{
  "norm": "layernorm",
  "rope_base": 10800.0,
  "init_std_up": 0.0225,
  "beta1": 0.9,
  "beta2": 0.99,
  "schedule": "wsd",
  "decay_fraction": 0.775,
  "final_lr_fraction": 0.0
}
Each number is 128 + 24 x the weight over its row's rms, rounded and kept within 0 to 255. Layers, rows and columns count from 0. Numbers have three digits each. The size before them is the row's rms in percent of the matrix's.

# layer 6 MLP gate, 704x256, rms 0.0786, rows 136-244, columns 0-127
099:180136107134169090107130162090095117092157131137137128086122100167108120119149098108127124120136134104135173128145123116114151111152130155127127102150140112123111083135114091127146112125154128130107144154124124107109112127111162141118102144127110094103086185168120069104115157106100129139130106129116155129147156077106124125083181163112131163121109124160157123151126171109114083142136
101:070152129094125155130139117127113141133128138156126179137168102103143125129111108180122122136156102126107143166131119142129099157099096161122196136138151150168105147114124121140100107082116109109119118098096126111135092139171126158120118148137123124113136145094137097132130137124098150108149131143114146086153107079133129136090098154080123113106123113143094105108112145126132089153127
109:101132136127139172081136129103134152134131157148119142140122167055078087141147073154139119078141156133162133145119082161159160113161144128140149130160127129151147117127191122127120149125099109102079125092137117176167113132136133099113126159131137123105109137133107158144125105122131092107155106121129124097075128086149108105130167149152161134148147127156068098111101137158092115139120
102:166142136149179140144130168153098107146169145112093151129098135141160113149103093150160122113101157170105112164108116133149132101128117147097151103150111172106103132111173110124159110134123120169109144126109100099175140170141147109121115136103089093103122113115111160142105130078130127129154129165132122136171120125137112143144091102180128113130113137102135116117092083119166128133150
100:161153159124172105144102156080099163159127170123162153131101112111108108125094097120168146137154136138116140130106169145120081124099126126126133097157133160156107122105127090094139109122169162083135110146127116143120114150165132097109155117077118129137155144128144136137148152085083115119121123105150127104131093136126094154142091175106140093174135141155118168123183133131126118165110
102:150106138164137122170151161136137162144150122094126096130114187125153159123153107108149098145107143095120115157124093178123159069129103177090141112122125105103089133178130116127181099128190137104123116179089116127130114118124125122089070112157102116135150177097117127141144114130128068161127126150121131064125138109111110146115107140121131179148127123106135124115137143094118061122120
112:129136110165104126149134089110144145136119110119088146129156121120142134155124096105089145150137131167111143114146113115155134167151156111128096156166152106107125159133181134124099148126127166133161082103107088147188132201157136099070138146155113139129143135099112141169095143086130127144156190156132121140122152119121114111147174148109117139149153130106137114115144123142101101115103
104:124080176130148167105113164109150130105150114123095174174134159114122094169105123112107076148104146130111139138130134135134120108132133118129120135131134156116139114201146176124094111105135127127112127155092105139163129150088139095162103154177117136101096121141090136110109131114101138108125179129139144132142108132169108121111077132113152110125115140093114097175101136149190129137123
104:140152143077136156138093132133108127086142134129125135118115130135131100171137124130104142138114146104136135169108121139144103107146136144152146131144135193148132132121147111125148191102116156086159102146124117144163091130114129162075115178117124110148142083112110183118138119137164131141106154117130123147093135117123073111116109115140139153124154106101159129117134140166125087123141
101:167154132121142156152179088145122160134155116125142131102113138120131109138144105140148133130107132132111106129117130113129123127118161189109129133102115102129143134089135091090100101153146121133173143142178135142103102096084131094099125104147107169149129143109125120094084140152159100150121118134127140139104078158141149122076143120090118177162090158123130128143108148142132101100168
099:118141110087128149138166065102073113140129083122104150140142105106110136144110085144093150183133140098130146112144134118137130146095149130118139157084178124140081119101156134110129130155093137153145147152164106148120119166132179139152135136139088124143055133143108094092116130112150152159122156144167116158125127141099088123179147139139123168104150124168139132135089127178117152113122
097:145080077155112085089160156106184147101158103130134138106129116168100139129097136111074113146108139147087137104110144175097150124108104115116080169118174105101109145190152160111097125095131136133127115139120104128117168134103115124109139145035144081144140130169125139134115157129100109123113167118163104159107162128147131157122131105127144141129117156145125134158100126119113076137139
100:110120133093118115136133155115091144165156157114139114122094161104114099144132133137102086134173137134122148157113120146107140119124142124069114144163118135106132129154187126129156164136152145153152152114094124155116072169125133138088152117113095114120113123134132179092167113111095172125114193143168131148121134131099104109144134119147124121117112158111113121139141131107167160134071
108:137153119086158127144171189137130154136065114104127137120088199115131123167182088150147105094134156110142141133122120140135114075111145130118144131143103157115105147172137183131159143099128075061141110139103112157150127130127142170110162147157116157118095127109110111115110140086115111118111086138102152112092106108131069178104118125123147104155120160137107101132103141157119106149103
101:149172121168169112115123155128151119114133087096078105103103144142120087137114123117161116139126130142091116132115123133155165117133150147086130146115095121144160096128137138090150122109126082109096128142137140105149090152144147137140127149178099154151165129119129159148098133120127093114105096099145152110093105153139105150116089122133136144118118153158117119138067103155120090139127
096:161132130150136159142079123096131136074099127134118128150155110125120099147120106141128141125131116156146135175138095139104141160094122119077128140129111143135090124124115110085139134089124166145140121067182094145134127159107105098124104150182123123094102141131116099099118150067134132141142110145120095135126114108092145065119129162149143104168133133134134128124129128130137151086149
117:121102145147094148131130118148122148126100143123112186108124128100152112126074093160136109162117134117141140137136086091118155101135154120086132135118155141124153068147136109136143111090087145150165124154161113128167076158156130126095114157137136142088154127123132122106149123128140119122151173133112128154107115104131134148150147133125153189130165084137113086138088120146138120165135
092:161104104120178173094157083132146145152078150120128152166147147137137143090109135147132126148160130192153102114148104110125139160121124080150110118127110132136127192155157140101063101142143115113129156102121139136114107145091170081141150123139118146137101130043098130131140121114146145181150156091127127125099088175120125157146145119114116147146145117167083143106103150151104091121137
103:137148118087114139120127105161130143163140095157110155152110132148096085133090134139147092116167125129126148153120118079144157183162131138100122151156125164124135144152150120166166161155131167125126127151143073158160082145131130138129121143118136151126083131123128124085086071139095118163107145121115122125124122112129166127115069155131136149124104137135161174158092140135126110117119
094:082125141106136085138133174113110086097100151155191170111106111101114144124133080150141129076098137136131138139124121139068146095148161125109133128121156111097147047121121137123103107160155171150137121116173105122153131126102196099088120149121152141121124102123118141133118135140110159126112152164145147139109148135131128102102105151126128152115130130146105087132087089145149116141141
102:136091140113177132139150188083056139125141130139123140127073144136112117130099126127157144141136160143127120122118139144093151091116164147151146107169161138123101078130130157176126138089122080064106130116108096136138116139128131130126116123115171146113064152093151132122138123095064120146103114139110093132154127110128091154171141103127132142161147168074113123129125116142121100141132
098:114113118139099106149143102076100069112169151162155168143112134103118082086113111115125158132098165151128154135161149118113160107141132132153085092106150180150086083104135102141154105081097112113123135116148101107150078148156135108092123162131158119108133104134099155102110102127122151131129132133129112164127123169124118148144132118095127127160125151099097115155057155140136100117159
100:128112147083155133071132084136123108072123095109139130150123156128158114106114086107107103146160132134104136163108133143130118147124159141114153126091133162142153151123189153154143138100122160116106111160131128109186091139117128169142115097104156137079119133119117129123166140116134161126113117100075119109142094113123126172131111114118139157084173107100171108159154204107149111126136
103:137124123115132165131072126101134138097162149142152114115119112121145138148125130121118133142174146132102117136131145134138127105142098107157130098096140129184122113091141133130102116122147105104166101115117128128147132154122125167097103076136122107125127105142140102152148096120118136125124165148077123125089151123161157108169146166166148108117148154128132147107110162163133100122143
106:174102140142133094149161159114110115171104147147118136084134106139137125135102170095098135118155132127111122104157146144152079106117122168119147146150091119151127116173146124095102173122146172094116129139087120124128109120089081100086124164139126088134126134125115109119096143132113111124151164145119113123097111118108126116114083163146087131115174131105117131116123140111148100110145
093:112107097118173128132127115125120097099127158118170161133113102078114135131110084133134158147120130141138111105119163106128137062151138129075151127102155122091140096144127106155140104120148137184113186098099071136124125070143155100124108139136130164099131111149168188142114177134074145134144187147123149131170127091103121113131133158109144132121133091125123113172134116141132122143078
094:190165131144142177131074121137126156118129124127131101102143127122097140135141143127093142160143126152125109083134090096117107086130139141151079133124158159175116150135129127141105120140090116117104140106108143127162114107116143089139125169165115123131118122113157176125132111143120114121134156102107128166128118113147094112166134133112118120109093146118177161138116114097139074110149
099:144139172112095125151123101161160138135106138145119178115105121104135099150099077134143160128110156142153181156151136181115170107094144114089103154115116161122138111116128131184168148117098115143131097127145110175132124151105133133143111176147115131097151102137095112136108122093095128116115095161156134123116161140129132081151116110114116149116109160178106126134111112129102104119136
095:150094090159111147080087161112163123136146140097079113137113157149098131120131102103094135147146153117122124083101118124135121162114124130125143116187135173081112141161128169154158121145131146116200103119165135140150156113099159111110101086124095171104104110136068174129128137141120162109085094138117151167141170117102130091167163080138145152108130119140119136132090135130139147104127
097:080094131105108085114092104155138092136100152146164141085101152110143129123100137165127162117088135113177122136061121106107122143118162139131108154144114100125067120131155064155137115145115114177110127146121140119139087105135162135081152114131120114106094130127110100103120124147111150122123136146123172144122150177118100095099141100128149124121101173140144117152097152164161143127137
100:093135152103139142138128123127142140046133135101116146111125096081178131152102124125141140121129158134106148164131114144141153139180137108106102070132134134090107082108146087140137120137142102136092116060174096090167133148146109149143116136154105183136138141112108153118143125128114126163126092132103178144180118131163129134143137113146130126131118154119137144136155128152143101130121
098:157153071156120098122121125086117147132140137153159141109105105118130100158090122141141122114109158142169139116157121104137123097157159106140135114146143149138100121135125128171094092105124103090170145125134095141169107104116139132114093133186149132114098148113134170134097111106108113130117128090102111137074153192131132118140100147116107108114097176157150110097122106138155106090159
087:157132102139135111119111108122106092135124129142127148106134107106122122141092110107164130164129096146125144134084124164111127159149114098146132147108063161162172160129076116127114139166108119118133130101130091158122123130130153126127137099086142072174116114153090116111127136122121169114120153162128108155160088137115120127067075084161143140137089133152155155142100104131130152111154
096:109156141143134084134146133093097110130105148112114160127075142118150135139103121129150137102101144122143119156104144134119115142141157137103111108168116128111133113142098135121120124092095103129142031127140105130148101166143128119117129139149120075133070140117133108112102143134149101106109127116115120071077125116119138129163111122103152117114125157179108136144133155104088090157145
098:155127139111124122128115138175161095120104132103147104106111156079158107136139151143118130126152115126147123133147116122148104077137093103127207101161150140146130101187122143158118129171149138098095143117126148122128083109100112116132110135110152129097137116081092131088123123109175160125115120121124168100110117102122134116112123106126143120140174119132111112192118181145166140109130
094:121078142080123124137069150154139136110145123132099115103151122101120146098112132127124118094146113116145134078139150103107126128131122148177121148110186103112098136162143127142160138148108125122086133081140129133093146155093137133137151146128150142150171067123173182102131120140114115135128145093127126116121116124150130090129174163139119134125115157119115172088136133144121118143113
098:124107128135129118144097163120116118107093114177114190110126087097141147092138126126079159131154129111115133119111131139120092145073129129115175112146124140175157092155102160135118102116115148116135133116129162132083159118132155152154087119097164132145128154079088098088120108155140123120147145165130065160145160153106127167115108118124128138158144175146087129126146167101134092128115
099:104164083159144122143117105096119115148133125148131153111104130108139072141114090125142170106081121115106146080130172121131156143101190125112171144114101106167104123150155156109116111138108102140131133103155173166150149143112161082110133131121146104163141135079100163123086127103130172094093176096119130143070140145161164075130117133118135154161083147137100110156136118132143138117126
090:130093127126145135114115136104103091101112111118163109117105174118132104152104123108157124099108162139187144145129146161143132100095106159126168129144110145154114137130173114156184104150090109135113118165136101141152109163115166122125149160143120132120154133092101144109129100130126130142112104108150139157093145142093125108135105171122129132162104126098075153148103132169116103143148
094:115108112116090125108090128120092150165171128079124141117104158114114115161168096127118110155154072124171112145132113121106088128155159118126172131096146164140140094123154115121140126091117146117122070136152145129120104112110154153077152151160143112088127128101107144154127130127092142105118130132125180172180113165153135091094089119127145127129132116132127100146099136106182150136122
100:139142113193153176107109110135123129134145176087090128091092134133152111135103143140114149136151116125153107119170131100124155076119099136082129131127186120140113128145078155155151159116089072106109160076059117098110117127131138131147142145119153133097133132149116130110132138133131100166144121103124093103137147129144090109159134134125141158122125156152110104134102152112083152118117
093:148131164160145117069151131126159124105111139135151144120117143101136113161142146130143119104112120142153094105100141143130164114118158135129101131100116111121115133118123175097139108087076123182122112143145092196146126112141127132141124171162177142145096137107090124126104089129159129138131119137148121131118184153165136104117120109082106112105151142130145143130105086172119148163122
108:137148143118130120122152190118125109135103125096091112102111146130120136126082110139132126139127161132146113127099120133127110101113116127106115108135152115173135118148136116139109104125070124197149113138104126115144079132173144141107129122120113079107129102149134104140108119124136159097127137126146167149126162124100125111130101136159114140101156128128111139122131150101122149138061
108:141143132085138092154134141079130154140177131120201162118101130140151113131146119131135117167110152200111125106139135121099136160143130158142110067117132152131117141137127169097157144106123122106081097163150112123142075158093102120136118144168129144144108144093139149083162096105106120124121156122110142092136135132125087151132107139123136154131121153131127112165103158136130103144131
104:116141146136185115096196132126108136114087144135144156104142130098111116145118137127139141117083132102105146101142130112129128114133152133132146106109147152165108090113169058151159163112119124116117119174097077123141071133091117111102111186108157137094125124079109110101148142150103136138114120164162165125138100153105086162135123149111117155123132127134108124129150122129159087150157
094:108134143151145083100129170122132147142135193095101123133116135113127095120157113109154146130126146156157155118149128129113128092140138156093113115147092136103149130136145102136151161132149135124140110163162115083140103183111144087122117163124120114087106105128076134066107161130106162153093152133158147138120143147150096111162099126125120145123108144093132118146133169144142109161099
108:131141112099143084138130116075129136121129131062109140145128131151147125127136123162110108137175140150147165098122167125104150125103151128108111134111107142096168131157148130097103154153110132158113120119099135168116145142122141122136092140107091136083151123104069104099117127144106153108122144147153053116091131197121109126134153121132139175139107146142098148146129137081087126138093
111:159128121147102127099132095113107094126154122163140134098135121130127110089114112154100142105099134157105126135128105110076171104131139138158126087092156098099129074106138124146152084110099085138096135116158136131160109130115145096160090153158126134095135111146118091098089128175113128169154164155144089134137148136102162121115169112114124144127113124150163118155101142132120108131159
097:095150178119108138116111153127115109132085131119094136119137093118132097108134083130128094143124134123164151141156110155138129114146124150068110146151122143094125122111146136111140094162138087149096114150133103129184073148108085087057107104103135142101094108152136151164139135128155162182097114104094130153127186118129134139158090151124115168142151125096142105184111151103120134156122
097:128141142149128116114121127172135184127161170098106134129120093124146139133093116129169117153165083097077107090148145150140126131095111151104164105152112146128139148128092138118140172093080157099093152136123124112190104136136114117122116152100136110158119086105150137099133097133162140101135134115130120159136096146184133166112106130146141125128113145107098162116143173136149102125125
101:153149135141116077138095136147144095145163076132109115144119119081137132081151152123099132088085123169162136150132085136126150091112133130142151124117134157174135120173113168143138169118137106116109109114157131128154143148120143144164110159125115138134071155132140140087131103116138094163119166121134136165138120128137135105159094133130112170133212125129120124155103139140091074124126
097:100115124086145159122120121084119148135145155123117135164094117125106089067117140104155110104145134191078123141143156137108145131141147124138101156113119161134115122111119139119109115160143169103092163104132112104163098115106121122105107104167126135103141129113105129155162134111112150180115177121124133106126115173094144138160128114151116141132158172100117124153121124111144108097109
099:130128146117146094101100122080108107082125115125136164156117116168163127134060126144166117128106167139125174114135117084132109145118137143143129114134146146147097106165115135153143094157103116115107151112131126112131048129124106057124127127128118144126134135115136126111118145134162138085099140108134121113136119190123122134121117128123137165137087151142109104159120135124097155128122
104:111150132143160140125114124130143123098110127120122159102169137120105125153081142079098101121126139129109132102139152119127063154116136123116110118143143165156121156132108124093139135147127120059143128124134152104129141173109129111096098128140120139103151065135146151138116126099136116118122156094147123131138111153142172150132093140138147156111169111136113165205105130095126111133147
099:134119119091145144139150149152131113118128099095124135116116123152136086101118096142125108151130114105091125103132135057107077079156136132158141066113137153116115107154154126101129157128129124103158168157092101151130130170108071094162127143115128131131147170131169102082083133137122095155151165171123129111161130131133139186130152128131135145073116093096136133169104161168113121118156
090:180134128171144130142151123109124176100162134103137141137125134129130103140116125120110154132090096134164111106161129136128144131097144141140115145127136089163140115153133148133139082110107113140109092127153120102121109128128149122124135146179119116134124117095114128154096080102111108095146106123129123129091142133093145154110173135164145124145135135166124125041116121103118118117127
106:126112125133145125148143127110139109114128085087123125066128148128125105120140118118120101137141141157150109131167117135111178106143132168138140101109147129122103148173137150133135150106090112112109142113139106080150127132147141112115107156155142110131143122095145143132067095124143143139133102111103133124129175137105137114110128182166120187095106125133108082105098133112112108139102
100:165159164105144146126169140124104145087135176130106128132141134155104132093184138147130091128089158127103099143156083163118179118100136114105173108094127108143084075082171117121174157100132115127154091171162174122109108172097065126134112146158156116101155089119119158108118103126139086176118154077127152141109110135085114173101101099098136106136127137075104115077138163099137141141122
096:138110102110113107129140140162098114165130096169141118105097106137128096130155104158128148156106143105138128153175143125146154108135131163159129119131141078106084107148123112145125116099123112088171130164076103140122112145156100162135168144134159095143109090117109142104125127132173152092160166132151129164168130156140086136110155146122134066144119118107114109153142168169126131108081
105:109168129123103136142199188114119160079144129112154119125070130141137151165076145143173132080138177136142106096131087143110152111129123161154124133159128148107113147150135160167098147127132090100136127103091141109141113128124126104096093146128175145139106122120152125101109114115128076148133166137132139152155136145164109161125094138169131150132128155140086115162089133123118091144118
098:161122139106198124120085117103094119124144145088151116122109103111095071108129121126161133140126127129154134171145145121158101131129126152137127105118157152185106127133155122160122117073145158126162094133152075130152124129095142137109067121135113086096127099125110140064119123129071103124145155122135138153127134152084065120135165137166135142087128146147094145139120198125141130123091
098:130125137122148109114129133135129115086199161165140156092160104084105137130118198141130078122124107086135136096151125106110145081109130158115089065125181153158132125137130096128132188156135115136086110152152145127111089156108138137183139159125114149140106159124141119113112133123119112121129147093146150133146130121122122118120091157155135115111127099197130146154109114137153120155139
105:134104161115151151124124131111089106126106121138142136119094154084107105136123101145133171145126131111146165148129126102113128118101088140075125140101118098116096146145095153114098120137156124160151109149197130118104144122075129167151097111130153168061164121121154143111106117113085140145181090095143156129142131095103141061121092155099141097100135145146137125124136111112143134168110
091:130161157109102100153144121136154135104094098100122134117122177124159156122154117133153151134128143153141123126128151122119103105121162101109104142146128146163119134112106134118075112156146113156164150152137113114205125149115092118149110116158145128118142151165122178108153134145187173158121145155109126127157120116118153131159084124172136112146121084115095129166120111120157154156130
100:151157134159155058182146165137115139089162138099095126133103125143141157128144165126141154110089115128130128150144123161110166111113153159120167114100117126141185137098143159142124153088164109114153144137151104150146158099091135120152159125103117120148118100120116108105108120079135146119174151122123150113115143139152085119070153160107121143110102142135098148110146096096143075074116
100:142103104158153157133149132082090127134086115130130106186125125133128117159068161107105139158140122158137109164132138126160119131107100125098174147170132130148128115134116118132168167115171129135123126099107160130121078112125148101082114115117098125117143103117110103146147104077139154098093110098146121090116101110106105088170091121150153113163167125137129153164130135064124134122094
098:097104110137096162130104109115115146119135146098158129148111123123129099119135073189145098107119107109172113086142109083134116046134157108155082117144145130117105119130150112125130150107100128137148113119110128140125143130130129105124110121161126096116157148126135151167074116140113119105147123146125130148085161107142139171152122119144119158146117146099164036086140146132117149150096
101:166122182095133156093164147137126143134142121114099128096081116129143116090120106132135117167162118135131144124161125147117142141118162123081146122165119141114112138095163079065163100069109136137100123181130076128126148099141096104104130095144133145095098133162120145158125124114094092152108129142142165104146104123107119153115143111114139104138117142116135140108160155093115111150178
108:178155127088136181134148153126114119103104126147118096084113147151147105128133099157145109096113115107127147173155142098143151127122146083104156071166128107141116124147142123127167120102122141146118075139052111158145105108137143147171075123102101166149106132127151163138120116126144158133130102126129118119117145133104129150151147149172136115130116169154152147102090157128097104121107
106:156142135117113075128166116125122154119144132130139137140111167118119125170092175142141115132114127143160135116099132159097115186133127112091176133092108136137168106156155130128110138122142164126123065154159162158148066115111138118118127141171160111156125096133116183114096125125116110117119102130132113147129125140111118171061109152157118147136176152132122154159137116115146114106122
095:145135123094161100126112145091127129137181109099096139152118143130072151112150124155099131159165113160143104117136079108099090116106173162121136114132105130118123116168082123112162118108113140148167145094177126128156112164099131143088107127146107100071131114120129111156123144103112109145122147195112101123116118088124107111119139153206124102116081125118112099149131111126153116123162
093:095131139136089142104080156126126164136133122121111119130130148142115123133126136123161147130134136105172100180155145120132077136125106120126200101114104184137138102111133120179127123126103119122122115132157120145166109099101147093102145154146108106107109076143110169142089121119113116122143094173128159118114134151099133086110107094133142166096131124068120086118125148139134124188127
094:121104140086127113105105136152126115074124114128150157156103079112090138123125104138143125081103163154165183137107104114141140109176153072170145119135178143147169100164128159128122135095156113135102139122147140102162120176136143114106142101139104144146159139128121172102129120135136150129127188114097109137133131120125113185118124103135141155144130123097078082110121145111106144126140
100:139103134144150109122131143157128156112135136127114166134148115096099127131101130142121161163130142123094118143091155149143100099154125157154113128121145119132124103118145117119116127113126107147115078143150085148187139113148091130131127112104098155109124151107166150123102161113130121105137171124107092102156123129132109138133091136121137139144118099137120093156149129117115128122120
101:099109137115118131108141135153116132115116130131102146092136133114168136126077146162140144160109131136132147136122116120119121132110152144135142090125090123096153093163122075097151112134148166084132115102137104137152094103118118101147134108136110097101119086141094086093058139151121113112120146131113121140161158126139149134146093120092137172115115137141113140137113145110110089114127
102:143130131127130144141131141116101176158142096093168138115125166140148111110110093096111117144132098135152182168122125102118095158098122124108166117114164189088142101141124113150088128109141091092140162159120096097141106153125141148118146118083134150108152141152144128130096121133097094083118191114132153067099114127137133101131077111099137178122136090129120098129158122142138121134160
099:115153191114128130094128156126086138136156157100159107109097127073111107086126172126144128140148121133113195149161156133099138131125171132087192135142144131150122110077140101119117137121139114102144181093160143154120100151109137117136133154115104124123101136127125090109089104127105125140137148157134110155145146156113105152129096119098107154134144131155098145119124151137155114144137
113:141109184101098109139123151107096115123154141128109121132117160140158104118122106123177170115120141145142126109164084105079128138106145137122156099159179128117147096167134124131138153114167126130153124123155081096166129116143124107094150119119162129137099130079117195118129118119106137115132119139117200131139134129105093114109114132107133104100111149130092116100151126158158111183110
102:139106126144122138140129156091143179146097138133112155124092155162117121155133130101109102190147144108122179111127098161140093105119097118131135087125125110116113113136168124147106149122120162095091138173117132122111121148117119096099118147126111136104137116105135158126097116119106139167155094125139132145143103148082143148158139091116128152108170115091104117139141171117104134128152
093:122133120057124133096143115105126146122133165155191131140121132149103128092142151152122115124126097154067118111128118129146140116116121092126186118131153129130117077113126140119162142138112134108129113123167054080156132123113095088110133099163112099123129111127095169154101133155138122123091089143091142083121105157142071150117136130128087122109140159129142156092149112106101119213108
100:170169116130161143131128122130126125104114127142084158133060134133112184133155104167129130179130151149148121122129108075150133091152149193160122152128113158125092129156114098132109168132115126174129157100135123129141124105100117110106143148152110107139118104183150151103130125129139138154127157149110081141138167077157132145122127123110124132105106119077134149141107148150090123116089
099:130131157094165137122154125097136138134133116165093088104150131158106138142141192096142123096116095101123122151131137133099149149082118116130111089123138153161121149129211160148153092165096108121207153138118138130122097080145126111124097163111177130115126111124125126141129142138124120128128122156130162092153119144137094122152150103155117101153106153120145116128141138141163080176116
093:140155122096116111150119059115143092144111131106125164135140155142127103172154151112121144119089107124168118120143100141085102100151133106168095142138153125155144117134148089124136119070122131114125118101155119106117113147162108158168137150137099103108153148128100142133146110141127129114123158160161136119097084143128105119120133153163127074158119144166104142135132118159120122149093
104:138117140128138130126136113120106155151162162132136142171056126125143137117145130147176116117105155171120147132137102164080140167084147143099130146147124196136123148132139131145125136105117119105101113115090102115173111114140116110109124149158097154118100165104148174127123118058132125138117120156141138125116192141127090137113111110149110136121123155146120113110131143155125109160082
114:131140130113118141149131124166094151140113176120109116092131152129118133174176111148144150182132127077131119123111108146151136129081131108163160137128113114134092162130139143157130119073146083115166128131112122174133175125117156176126166109115115139130123169103094120125147069101176162172140112114111104134102141152109124093164141086119132073121137112152135147127143122160152134155083
092:163120127151117124122102112113077121116137149138112143097124147132137131139142131115129127120139164129113136156116118135164136127116113147140103117171127118107112148104123154140144149128119084116136083108148126097149094095155095126152095120114098142148111154109138145152110135079174126105138094129151174081100092142065137119083192189112138086134139128148124138115149184142155123151111
090:102125114045116149082186120120103110141104110098144137134136095114204133090122161151141115154177133085123153091139160107116136156112136135109140138108127154169136123137119133155120125093119148162139118132109124107157095136126128145115075179137162168082157094088108182120155111146107125148093136138095169083121105112107134133127117127154135125157157091092124116124148159118124128168139
101:118110164122122127154155180140112121137105142105158139122141131129122104144163147121125096131116145110094143145090082147108158113142125170143161120114109124138146110120150142111113146122142157113095144141125104143154112148109129135170156183122156131124144155121155141114186093104119139165148097121075137167173099086126116168154085120130082136139144083146092124150128132126144107132123
098:147112102140120149099145142126074172096146059151100150132121092134170145130169126136129153146120142162123165144113153145111121129113111105119152126097155171101107127122165125116127128114099148062154093155120118109125153157081148139115095147075126129147102089103124131167138122105129122183145105173122120111125156151114112110141107138154115120111108146185144146119159141171086100121171
101:100110091092167114143148166173117115156084121106153115104111149121086082113133125096104132123112127141131102164116126106139145102132133136136154142149123103132146138148174163108124130126160161150148111133170105125164154148102140116133117131133143127116135093125127146133130121094111150160097204155114157127108128151124136087162127133110131145111124121112128109167106123150130127123119
099:056139099116132127115108168096129197132151160124121132138112146145122120144117122132123119109090157172127149166087124140094127139118193128127124127146104153108131115163123153148139099140083144124140124131097106132197134158114141146118139128087127124137137162133135090122093118112088132158158175164090143157094150122137137151168168119150139161133119152145150091155100133175120103126104
103:132139094129112114117149111124130142116167120125116175104108138139117124125046104120135117142120104082138081094135156162129124115099137123090127132119143128156138116178127136154132134115124162103144124149142098133170150112122145095130073155126124179142128143140127117124128112111185153116141161153127084162102140162129149076095144101136115109097118126122145147133152076154107129133113
100:091140179182144160106147116116136128135129169100123107098106154140113083133099111137149101148147111127154151142155111127100130150129127112114120100126138135082076102135112141143142152127097079127148141149132131111119099134128140104121138112108096109138165149142131182084158139126156159127154153119129137167113133140117139200133087144104132130146123111150157139109151120122180115163153
099:167103145134161116127144158146158111147112152135124161098135074170174099127120162135118143145165129094076151108166136122118130089100119140147131147098151122138163126107117130144139124135082132107118089100105102119130117133145126141150166156144127177105103127097162149114154166158133097146129129073130187117114139126145139135148138141116127124148101122167121166120116146165167066113121
100:105146124095150120161123128156137135081163103135120129091122105104137161120072149135134085115113119146147146091087114107083135132128156116151080132115130177140164119116155094114084126100185119141129156146140128164125087130134126116099146177152112099149105119087129127121130131112080094131144100100124138125120121153068134126127120154110140107101156178117133152145102177130099105140154
100:125172127129142145148109116151121151158112120121123132075107132100147103139124127154104143151141111171113132165103133151147102112124125122177145111139123094171107119115158141149125161130117156068118119138121146173131146202116101095112139136177104105138149115134131130107110074140156133132105153153149143200120106126150118136116114091122084129134097100144092122137118135151125083139164
102:140108116142120118156131112163148137106119134124119119143131130127173091111116102119078146121119140125111156122119140151129140101117144121145132136150128139136113188133192131158148117128112123147070152167120110114138150144165168158126121148111090162118119083101158146137153139051108117122100161102120144099121152153125156114150105096147114136141124133096138147148134136186110101107092
094:143117130197122118069157116127159122151172130141148148147147135151118120081173115075130140121125114132079114100142106164110135157126087154177128151093107080177134189139088144119116134133151150159116110129167124114157099117065156096165141138140098083120125119104119117130112135141137150129107094162168168128107130151130108138123127132108121138118134106171115150154123133114149137113161
098:093152089102162120130141115125139107155100149167142126115165064128177093111100159118098153110156102155134123096153131056128123121112109121112122149143161149177085158138127134186094122130106116155153138140078125120115106159130128132101090111159103122139156118092101124149148115149104158120101165129096123116161077130134144143129124115085096122131131117129152142166101127086146116140137
110:147129161115107146079077101125150128082119169122117140111174112127125146139144122147119151131127129122143161118155111130136136094148141136127075096125138159116168136113129128151127139141140123109151133127121102114171083174117139156095106119158134121093113096109138131130160119100133124124113166114089133130111104138134160156155121136109146100119175099134138089137125165127157121117125
102:147082126093109117120142123111164126118145112146138096101141123132113132128174133128146154105100122092146133122142142112131141093126148117135116114123183186144170104103133096144162106102114125108161121106134113129124118141159153121141149126115082107107130120110094112095136145096080130168137120127152172099189154147074105087109119099108135134141097126145137108088139135084171126127112
085:133150153154131088164106118116179088125113072089143140124111142126135122154119131108134133119150169089114125124088144082101102151136111113153130111143147121116104098125102171109124161102135135134121092133125156137121156114115135128120084114109127103146144145101123162143106137136186117114126121155118133106078104110134143124060178156111119120102140130142110117108155086119083113149140
103:158117084128096075139104138144096124145131102138120118101128137132135115160146079141153121152141146154158128122098107142140115165145112144161174123166160122093101145124159125145145112096108130122121133120127094167099096139122150143102110118104127112126150086124161118138127146141135100075171101102139149152111113167120093097109143118144109128047122155150105092123146130159137103159092
109:162141120126164110096100148124115140053089104152103171108124137135099124111164089073147143162128165098114173123160132124109116137140160125103107101161128164149087108115134144116174162093106120146134086098118102127166088124120107076096107121088087105124125150091098134140127149098108117152164161113085129139125116150083153106111126148141147125097132150138155137154114178123127096134072
094:114107168116128102127166072116142087131140131093122147163125164100127161124103182141105089143125117131155117152157144122121093128155099122118111166109132136096140135155117127097121139134139094149125106113172153116095062181136159172121102143144127168172132167152131134127172107111112116138120135143157146079132121119062120102130146124137116154140121099146178116130101113138146107134108
087:139110093155098126132131105133092116156137109174079141149133138181170151132097129107118112115179132102104131109109115171092109141154167134111113120126136134149161143109162127144122132150133164151152153130098157121154135122106148099152103114124133116137126080134134125163113132146146126088149135142106129168145140113159144124067110111101149129119116149080128155109136114135167091117114
102:156145129119115140143128119146162138154171122121165103098146132119116110094163145132147182087088139114138180138099103111126141142118143162107120156115045113096089128105180152146123145076160152137166065169159117131130152139126150142113113125091139128148130120094109132097136107141116107130106126156100162144105125123133070101113136144125137128120139146122127130126113139081108132127122
107:097116096101099130111121119106111127148135161088134169131135201111138122132137099149117157143100161091142129130145090095105128129133114111136134125163115140150094123158136136077133136145159087151148158137136119143139094135112142099129076181104104096114126130099097091076112142109146149118138141093122169161132159150102141109126126107161112162124121091135081155139074118134144122147093
093:118129096210151090117112129116093140158130124172093120073119134146125116128142118085125127115069160103151106098151108172103164111156101158163151081149136121158128117134109142146131133129119133119128159132137135155136110098112168119133114155148173094127132160131119109101104156139108155114158111117153140155121133157116146121139117102167105158091110132135118092131140095149160095136118